Weights of a small GPT-style language model, trained from scratch on English Wikipedia: vocabulary 2048.
Each number is 500 + 25 x the weight over its row's rms, rounded and kept within 0 to 999. Layers, rows and columns count from 0. Numbers have three digits each. The size before them is the row's rms in percent of the matrix's.

# v: layer 3 attention value, 128x128, rms 0.196, rows 69-88, columns 64-127
# o: layer 3 attention output (transposed), 128x128, rms 0.168, rows 69-88, columns 64-127
v69 065:488492487465550488511516497497481500502475533477559523520496489466491482494513546511520469521481524515509486478531522509434477486505559507513496498494482484525494507540490503482491490467456524
o69 079:484500498507486487478492499499512520481564487538508482483549536529461496510474495507492519509485494500500550488468511498473547461516498495509531536504519502465491468512512497486519480491458448
v70 072:505496513542497494503507507488522476537454512527508511495516491503514506494475523498507482487499521552474509477504523467494537523456486513506465481487491502496530478488499499522492508441462487
o70 074:495528465459546480506498500490471496496500555482457502531489464444490486500499483504502544481521493463497543474466532490517503485521507504535504480532525483513472536568454458486546508510495507
v71 065:488537496475450549495501492498522505485452510545513516549466520508509511481549478512525458476507492463475493486500525482523491518482543492519492495435470488537530521530503486508530514483499486
o71 063:504506507483505458470545526518513510536517533510488517484501480469531457512548496503468511514528484534502517507512486522455508427515474557484505526558508498489497481560493507480502497510473504
v72 069:502503503509486514495528518474491487505531486514539485520505520495456478473500526531481455494529495491506492492512535501480518535533464514537490475590433470491508495458486481473545505468499533
o72 064:467463475493507500511450525503495523539510507560529465489514539525529497500514484539527547511492485529497513506524467491477492474501499531446524481507516517490492526512471522490485485512480516
v73 065:484469465487509489509502533490551507472517481513490518529517532425487457495454493475494506524495523492577530499506502493478491516484472530481509544508533463497510526534510493517484511529487511
o73 071:507481551512501480494515497470494525514492522525512495435494498503487508548516534472476495505564488469473514506493541515512502448518506525549531494489520532498498504492449485536493519499501498
v74 071:547510468457530474522522458500494479509471484458519527496476526574499497502490516511516509514498502465477462509514496465497483493535523538495470512496501504547488522455472539491490518453500519
o74 067:492491526527466494483490504488488509462510505593498500477497537465536508484509495458485482491505469499567518499514485509510547510462509505474480452483461508480497462547528529517515505513486488
v75 072:474517525511481476496513471526484462495481461519500488491481544578531484481482536531498547510543455521511477509526514465515508501515524492467495493543498497508452504503481502511494503483475480
o75 082:499462482490520506484491481473477502518504546475474560488481501476479528488469501494481488494469509487505516492463486500501461470434478516529474472460473541524467539464497560460493448511487495
v76 075:525478510502468486512505509472501504503508515512461499496543538473482508493505502499513498492480540477499523506509532514537519525492502527457514501524526510509453547480468523474471522480467449
o76 071:484536499488521494504493485514487531500455498509502451563524496463513451525477497499541490492494462464476475528483499493478503493524483490541456486472494448504494458486525463548539508501512526
v77 077:469493509487530504505544473516484533538464551504483486514516467448492472483515507519502450511497512496510506514506503523489452466540488494467545487520444472482497519506475508548491523544553527
o77 088:519487506494513482535515482497493537440551508541499454482465519477514507498534494489460532517509473512495549554493522499470534488494514514530497500470538541485524490477534511481496525469433519
v78 064:472541550501519484515514516511502506514503532545524508532512496537518466485531524539461542480494512505467486457485489502518469492517504510494449509473513475501548491508452544450508494494515456
o78 074:499461495506466533479495469515481493506553490460493521482497487516444501513493489480516492477499495520527512543526534476503544501468501473524491511502463495506447522475547501513513460480422512
v79 078:509491505474496485515478502561484484505517486430491518548479497526537495496477482505534507496488491506463480536561504437447536512506518489506461519497439494527486525488485538500534487480511501
o79 078:466500483514453500473499525484507500485499523559546519465461500470496514466502518520474512491497531507561528464463470538519474534524488523477509477509499492475491515489497531537490527465502479
v80 072:440491497507481501542509471489514510516474517506475520449488546503485514501494484525484507557554490477493519487532499494512481516488522494493502543496472549510483473486495519514544539506477533
o80 070:542518526512514511465492486487475482495512506504481464531489497483531495517451496498453525476492501512522467478521495528522458510497515525470474439500488509527531548500483511500446503468544510
v81 071:503470438479559478480529517493490499483498460504471512523523510470465471546487502508521503525499517420502500506519512513518497511473525497509506468473488513521503535486524494512489509504511482
o81 078:542494542514461526542497515548475513509476511523543504528521479496493513488493514475454486474493501515492537475457458565487517506514492493465483521476501511501543497525545509528474521531521476
v82 072:498533495485481514508537481461508478480467506489528503482520458511492518480483519486512479531493506478488501541514476498507461547462539439520522494525507519548490497523473506516454497497519506
o82 072:519492494492510522514507500518458555534545478538505533501455493480544519466498491506479508541529551504512515465495478495496498490488450532480551496475509526457491504497483502486490499476571490
v83 064:489533469500544525511497527482482480510462481493509489492508493495489462455470442540517497448502537541518467494497506488510519515550514510476494478520491506474534486507529518477514492509509517
o83 068:491469505448467475473505489531509505494564500512496511535465553502477531537477501429497539553508484500474489492489480453481500478453488476489519532507483505500480504519490499509498502488470503
v84 075:480518531495482498538503498498521518484482522493524430571492501486533472504523531486552478514494513493468540498533477501522502494500534461503546487491488487504522471535482537504471478535511487
o84 072:517503508481505509475515548517447494501492514491489585464469481523491507510489507495493503493541523508520512539503495535484473476482503501450491481497533521479531467460554499490507514491497464
v85 068:509482493476497508484539454470498487510516478496484481511535471494464538477474496509516477466459518503491480490486501475469487464479518523480498498514499522519524504524550475488530526516546485
o85 063:475494511499519487499432542477547557512525520532487526514477524486513522455539505499493509534507544508495499525496473554505512514476495484545520518492510544492526510496470493507455510504488551
v86 073:519497526492524459470474509520496457466571502481515523509551510473503455525514490505519510466489526564474508476514514487546470521486492519490518489468496506494522478507551496528451466491438486
o86 076:476527482512480528485484507530504520509426526470515509511523496543506493496468472467546495548508493465523511498508489493528560512530515489475516529549513472530537470512472477465563529494565474
v87 064:526469532498543532487503524475536503462522505490504478525518473451506461519462502480496542473505510487517514485479501538533517495483508476541508528525501531473516512480492465526476490497525505
o87 070:489469480525487520506544518497470495466452487470480500511518527508484531525477503484458513573568533485481540492477542469467456517481500468511513498492491504552472516468511492460524512519529490
v88 071:481537541480520479507474453530489495482509500511503488551485505507444534509499546477484462535501529460447499480495491517510533482492521470512517521502526448533449504449533542548484492514531489
o88 077:496479480514514508503487512533500520500536473501535508448499510526494495494458469494510529486476472496510535529519476541507501494467499475519488522495476527512547500506507518472492478506481500